Weights of a small GPT-style language model, trained from scratch on English Wikipedia.
Size: 20 layers, width 256, 18.2M parameters.
Architecture: normalized queries and keys, capped logits.
Each number is 128 + 32 x the weight over the matrix's rms, rounded and kept within 0 to 255. Layers, rows and columns count from 0.

# layer 5 attention key, 256x256, rms 0.157, rows 103-127, columns 0-127
[[ 68 135 179 114 126 140  81 154 185 111 110 151  68 134 180  70 133 119 100  95 187 178 164  69 164 143 127 218 135 121 168  67 169 147 163 125 160 140  99 156  81  93 176 172 141 120 136 143 125  91 151 130 121 139 176 128  86 169 121 125 182 122 140 163 129 104  87 127 138  91 118 136  96 184 114 154 132 107  77 194 174 184 168 145 112 132  68 194 115 121 171  83 164 171  96  62  91 111 140 140 165 142 139 125  82 205  95 114  66 182 126 124  98 171 152 108 124 116 171 139  97 124 153 112 117 109  82 102]
 [103 198  74 183  97 141 127 167 172 125  58 106 144 147  86 123 167 155 114 103 126 108 154 112 152  91 102  90 152  90 142 112  90 173 128 176  70 201  39 176  97 116 176 110 119 161 174 131 169 154 128 179 148 119 153 143  31 119 127  91 143 154 122 120  71 157  52 147 124 156 112 147 132 189 122 125 138 170 147 135 140 175 122 111 144 153 129  92 128  89 154 127 105  68 139 199 155 124 128  96 116 161 131 179 152 175  96 154 141 113 155 151  67 155 173  95 136 150 109 157 117 148 131  40 203 143 135 138]
 [ 49 122 170 145 116  83  86 143 148 113 129  36 163 132 126 131 129 138 140 117 158 168 114 122  86 154 152 190 164 136  95  61  94  98 166 114 201 107 143 198 188 132 113 121  95 125  70 101 132 104  86 108 107 128 108 172 146 171  79 141 157 130  87 118 138 124 200  96 108 166 125 120 162 178 102 135 126  58  79 148 134 188 108  66  94 142  73 129 122 133 129 109 113 142 104 113  69  81 151 106 120 169 160 145 124 102 100 149 153 149 179  94 142  96 140 115 166 134  71  73 128 105 164 143 137  91 146 159]
 [123 132 145 193 120 140 118 110 166  91 167  69 134 183  93 162 158 107 145 113 109 134 138 138 132 128 117 153 140  85 124 124  58 158 100 159 159 144 146 122 146 138 110 112 102 163 133 151 154  98  87  81 127 140 101 190 134 104 153 161 109 142  89 111  87 103  96  88 134  92 150 148 117 145  83 171 161 150 141 133 111 130 135 166 101 143  66 132  98 131 116 164 135 101 135 118  69  44 167  97 132 129 103 122 136 119 106 127 124  91 119  85 184  68  83 200 151  97 106 177 153 136 166 126 129 107 126 121]
 [163 149 142 130 115 142 110 142 184 110 157 125 132 146 120 123 123 125  98 141 175  97 123 142 110  87 148 185 115 120 131 131 153 151  95 110 123 152 185  79 200 163 150 120 128 143 124 141 146  99 156 194 129 155 156 136 145 111 162  88 149 107 120 136 128  82 115 134 160  98 121 132 144  43 137 132 165 163 145 125 122 101 148 147 137 158  90 127 195 170  99 140  90 142 117 177 121 115 139 106 136 110 136 154  59  92 116 141 171 126 137 113 107 122  95 145  90  74 105  50 136  65 134 143 103 151 196 134]
 [138  90 121 170 135 110 117  95 105 179 115  91  78 135 108 164  43 122 133 165 113  73 149 130 117  88 156 108  85  82 163 131 180 108  91 116 167  75  75 135  78 152  91  76 126 137 121 102 112 103  99 143 116 175 113 174 107 120 119 123 130 101 187 139  58 153 194 103 148  74 142 203  99  96 110  96 134  67 102  99 140 122 107 119 111 115 121 122 127  88 134 174 168 178 103 147 116 107  94 112 104 127 111 124 172 152 128 143 113  81 116  92 100 131 173  74 185 128 125  94 129 177  90 136 127 155  72  89]
 [148 207 132 113 112 147 123 127 116 130 159 113  95 105  91 160 131 184  84 149 152 125 100 188 118  82 173 112 147 157 116 133 105 143 129 172 112  79 110  82 116 137 137 171 145 144 169 176  75 118 195 149 170 155  81 182 114 165 123 133 149 183 107  94 167 171  58 145 138  95 141  85 176 174 145 135 121 124 134 122 138 109 110 116  90 116  98 116 129 123  68 164  98 142 112 133 147 123 105 100 121 124 187 129  52 139  98 110  65 133 103 174 185 135 127 133 156  78 167 104 108 105  76 119  81 133 106 125]
 [128 111 125 123 141 125 197 158 154 140 173  36  71 107 145 119 112 130 163 132 150 159 100  95 108 102 107 164 130 170 105 124  61 108 131 149  35  80 139 134 116  86 112 118 137 154 161 168 187 102 133  79  93 148  91 124 129 109 132 118 111 157  83 160 169 133 129 165  90 156  66  93 126  76 140 126 186  97 158 104 153 208 117 164 121 114 101 192 152 122 139 132 131 113 128 121  97 167 118 137 161 112 156  17  84 103 112  94  94  82  79  96 125 143 204 152   5 138 105 166 162 137 155 120 146 181 139  71]
 [157 112  43 136 105 164 182 136 167 106 103 129  97  95 114  94 158 130 156 173 133 136 131 148 126 158 124  72 181 109  88 176 152 181 114 159 141 157  99  78 100 197  77 180 147  86 130 167 147 174 126 154 125 152 128 174 223  79 169 112  55 138  97 193 126 116 137 170 164 124  39 152 133 110 101  96 162 130 145  81 142 172  96 117 120 115 147 120 144  93 179 118 141 115 171 150 151 108 138 112 116 188 168 102 100 136  97 109 120 118  98 196 123 138 134 143 165  79 126 157 165 205 144 122 163 173 134 190]
 [149 133 158 186 138 116 151 159 170  75 112 140 153 176  81  88 126 133 151  89 159 141 156  98 184 142 137 153 148 133 172 106 103 101  69 167  76 128 113  95 111 120 114 127  95 100 122  75 103 132  60 109 146 135 123 106 118  98 125 192 177 190 164  94 144 241 137 213 103 133 106 125 131 109 154 135 159 132 176 111 120 105 125  88 119 136  84 114 118 100 180 106 168 110 179  78 107 148 146 184 162 183 118 134 121 136 161 197 161 117 154  93 148  74 120 173 129 127 132 160 135  97  61 117 147 176 151  65]
 [164  74 142 164 135 127 141 122 113 122 106 138 125 157 135 164  96 143 156 110 122 121  74 130 162 171 113 105  53 133 158  86 184  88 131  64 135  92 137 233  87 128 170 110 152 120 153 169  80 115 100 129 145 157 160 100 142  77 107  71 105 166 137  86 108 115 117 131  94 109 140 163 130 155 237 158 130  99  93 146 156 117 138 101 219 131 128 105 139  52 118  74 141 116 205 146 144 150  70  97 118  72 125  71 140 178 152 148  64 181  84 148  95 104 105 147  96 153 128 153 107 109 172 193  91 105 130 130]
 [115  81 113 146 145 159 167 127 156 102 122 167  48 113 166  99 184 147 148  76 134  76 139  84  99 146 134 135 128 120 159 143 110 167 105 149 143  95 152  86  65 167 127  76 185 109 136 102 136 117  80 156 122  54 158  99 160 109 130 116 139 133 153 123 208 102  89 126  94  77 141 147 123  91  86 141 165 113 127 113 193 132 143 112 111 107 115 119 120 214 175 142 102 145 175 141 155 107 122 122 117 140 134  72  88 145  95 149 146 187 112 148 186 167 182 145 111  41 112 116 140  79 138  93  71 135 112  94]
 [138 158 100 119 141 128 183 105  96  39 136 153 124  72 117 154 141 147 139  78 104 163 185 104 181  96 144 187 109 131 218 138 166 102  85 125 124 143 143 160  61 141 133  57  68 130  84 165 105 148 136 126 137 170 147 118 150 131 155 119  92 153 202 111 156  46 161 113 106 176  97 130 110 153  96 153 134 199 156 122 164 123 139 144 167 136 116 128 159 155  60  92 192 108 150 113  78 121 144 133  84  87  68 128 101 128  90 114 142 105 219 105 121 100 158  98 124 117  99 167 128 149 108 119 169 122 103  91]
 [157 126 138 128 196 119 136  81 168 144 100 201 184 120 107 138 169 143 127 158 176 160 167 134  99 205 132 168 139 135 120 167 107 145 137 131 123 107 147 124 110 128 133 118 109 122  97 137 133 165 132 116 131 117 123 118 106 157 155 125 151 122 122 114 155  81 140 141 147  95 156 150 115 117  79 116 113 192 153 108 117  83 113 143 161 160 128  79  59 131 184 149 115 116  69 167 145 117 161 115 138 122  90  94 162 161  81 146 113 174 148 153 125 105  96 137 164 117 148  98 111  87 131 110 165 128 125 117]
 [129 145  93 186 121 141 133 153 108 171 151 219 176 137  97  97  53 179  76  65 127 110  61 125 111 155 105 129 156 134  89 102 145 149 152 156 110 101  90  98 145 145 129 126 104 140  81  65 135 131 163 143  91 125 148 105 123 162 138 120 108 145 100 162 160 150 163 123 113 130 215 127 107 116 108 112 140 144  89 134 130 136 107  81 156 109 140 132 120 107 135  75 166  98 146 127 158  97 121 168 113 138 179 125  93 118  68 118 176  82 183 105 114 132  88 139 187 162 108 110 101 137 137 139  90 159 121 150]
 [176 128 166 127  78 141 135 140 131 141  82 104 156 122 201 161 133 121 140 167 118 126 108 125  90 114 141 126 161  52 116 166 106 154  47 173 136  92 109 154 132 114 135 154 118 146 142  54 148 139 101 126 202 142 109  75  95 106 129  94 120 153 100  63 141  78 155 162  79 105 144 124 135 121 112 143  99 200 154 182 102 112 110  95  82 159 136 125  56  93 154 142 120 109 102 112 124 137  93 100 155 141  60 147 117 143 101 114 105 117  68 160 135  92 159  99 105 129 115  99  92 182 106 156 111 103 101  78]
 [121 128 155 109 104 127 120  95 144 178 124  90 147 109 110 143 144 159 124  58  88 134 134 145 119 120 119 138  99 147 174 160 146 142 143  69 133 106 104 149 161 230 151 116 157 153 134 115 110 164  72 160  75  65 103 175 143  88 132  84  98 152 152  90 148 110 122 191  77 102 115 114 106 126  98 123 160 118  92 109 135 168 147 131 148 147 130 116 214 125 108 161  96 137 125 158 105 125 117 151  97 125 173  70  80 155 123 122 133 103 120 115 109 130  92 164 101 100 157  90  84 123 128 103 164 124  89 132]
 [129 150 126 128 205  84 138 154 153 119 134 139 198 187  98 108 189 169  87 146 132 149  48 155 116 119 106 139  88 133 147 127  93 178 136 126 240 110 107 143 166 161 149 155 157 103 131 147 125 149 156 128 124 241 158 165 101  97 105 130  79 112 150  84 128 148 119  95 118 184  92  86 126 144 136 122 118 139 143 112 160  83 108 104 151 115 160 146  70 114 161 192 117  49  91 149 164 119 135 114  45 119 161 175 110 105 154 149  83 128 156 189 101 125 135 126 100 134 114 122 156 116 109 162 101  82 161  94]
 [118  89 122 149  95 176  93 105 129 157 161  66 119 115 107 150 134 107 143 137  86 145 109 122 141 130 121 146 158  64  75 151 121 152 125  75 109 122 125 123 194 118 143 149 134  84 116 160  95  92 157 131  82  82 112 128 166 160 101 176 131 144 103 112 127 116 195 159 121 194 107  99  84 164 113 106 175 145 122  92 102 115 131 127  87 122  86 126 141 103 170 115 130 110 119 113 115 173 135 111 150  83  77 153 140 156 157 181 221 116  91 170 134  83 105 184 171 159 201 170  73  95 140  55  90 132 175 130]
 [127 124  74 131  54 154 118 146 105 155 158 111  72 143  93 164 112 166 186  98 132 179 122  86 140  98 120 121 121 138 139 162 102 121  95 103 115 113  64 144  94 171 172  92 155 128 165 108 104  83  72 119 163 186  98 105  57 146 145 134 118 102  86 140 140 154 155 115 118  85 102 115 111 117  79 191 152 145 116  60 155  71 170 137 151 147 123 180 136 132  92 102 153 118 147 130 168  93   5 123 130 160 194 139 181 112 202  72 110 102  94 119  79 116 136  97 102 141 124 125 118 171 113 108 146 125 140 143]
 [122 171  99 131 133  70  98 118 112 144 147 146 134 142 108 170 168 112 114 172  99 142 171  93 162 132 120 150  69 125  99 104 131 137 116  98  91  59 135 176  80 166 147 181 167  95 109 125 177 142  51 105 122 146 131 106  58  80 114 165  63 126 176 148 178  90 156  97 123 101 199 140 159 126 154 111 142 147 145 111 182  69 138  81  84 117 137 156 160 117 148 155 109 120 100 139  53 148 144 122 131 134 129  74 120 144  96 129 133 105  88 187 144 100 116 138 194 137 162 106 114 155 107 136 128 131 154 142]
 [109 148 123 149 167 136 103 120  92 143 124 141 151 125 125 149 139 135  82 157 142 183 182  93 201  65 115  87 120  85  83 117 111 112  98  90  58 108 113 143 135 139  91 183 157 120 137  93 173 172 112 142 129 139  41 125 155 114 140 167 145 129 130  51 146 105  59  73  89 103 130 125 111 192 104 115  63 177  32 197 122 139 149 167 196 117 163 165 171  73 104 122 134  89 128 177 107 158 149  94 125 119 147  83 107 175 173 149 144 130 116  81 147 163  83  85 216 166  98 128 173  92 138  89  54 142 156  89]
 [137 112 128 115 104 119 117 128 144 124  97 103  40 181 167  98 162 168 138 162 140 156 146 112 136 175 165  91 155 151  98 140 177  62 141 131  51 109 166 139 144  88 126  94  69 153 154 117 148 138 120 164 144 124  84 135 165 154 151 139 174 153  80 139 111 110  82 121  83 129 159  47 121 108 143  93 168  94 123 167 133  93 139 121 120 208  83 126 149  99 131  95 129 131 134 121 141 146 144 150 148  85 120 105  97 173  71 155 118 189 166 157 182 121 191 125 137 112 102 124 123  62 200 125 109 108  82 116]
 [145  95 132 146 132 149 100 124 117 134 113 181 152 147 135 191 158  83 145 112 124 198 155 102  66 188  82 175 151  99 118 120 119  65 114 129 161  94 113 160  98 115 127 135  67 161 158 132 131 112 147 123 169 183  84  90 157 112 129 157  88 159 146 136 127 140 114 124 133 124 131 136  40 179 125 111 134 120 173 188  90 109 122 137 137  93 129  72  76 119 162  75 114 137 153 179 164  94 118 117 119 178 123 131 167 119 113 101  77 183  96 117 140 119 143  70 180  83 207 124 171 160 149 111 143 182 119 179]
 [129 148 119 174 120  36 114  70 123  74 159 102 110 177 148  95 125 122 191 112  59  97 114 216 106 116 105 113 137  93 187 125 133 100 120 107 172 151 128 140 162 153  42 135 124 134  79 121 155 102 113 145 157 165 135 183 142 115 107 164  63 117 147 138 190 109  90 176  78 165 156 213 128 158 128 113 144  90 150 154 183  52 117  83 155  96 176 153  84 130 182 136 149 145  76 156 185 113 140 116  96 141 118 125 105 123 163  77 117 145  82  99 196  99 158 101 104 140 139 141 112 108 105 100 108 116 122 145]]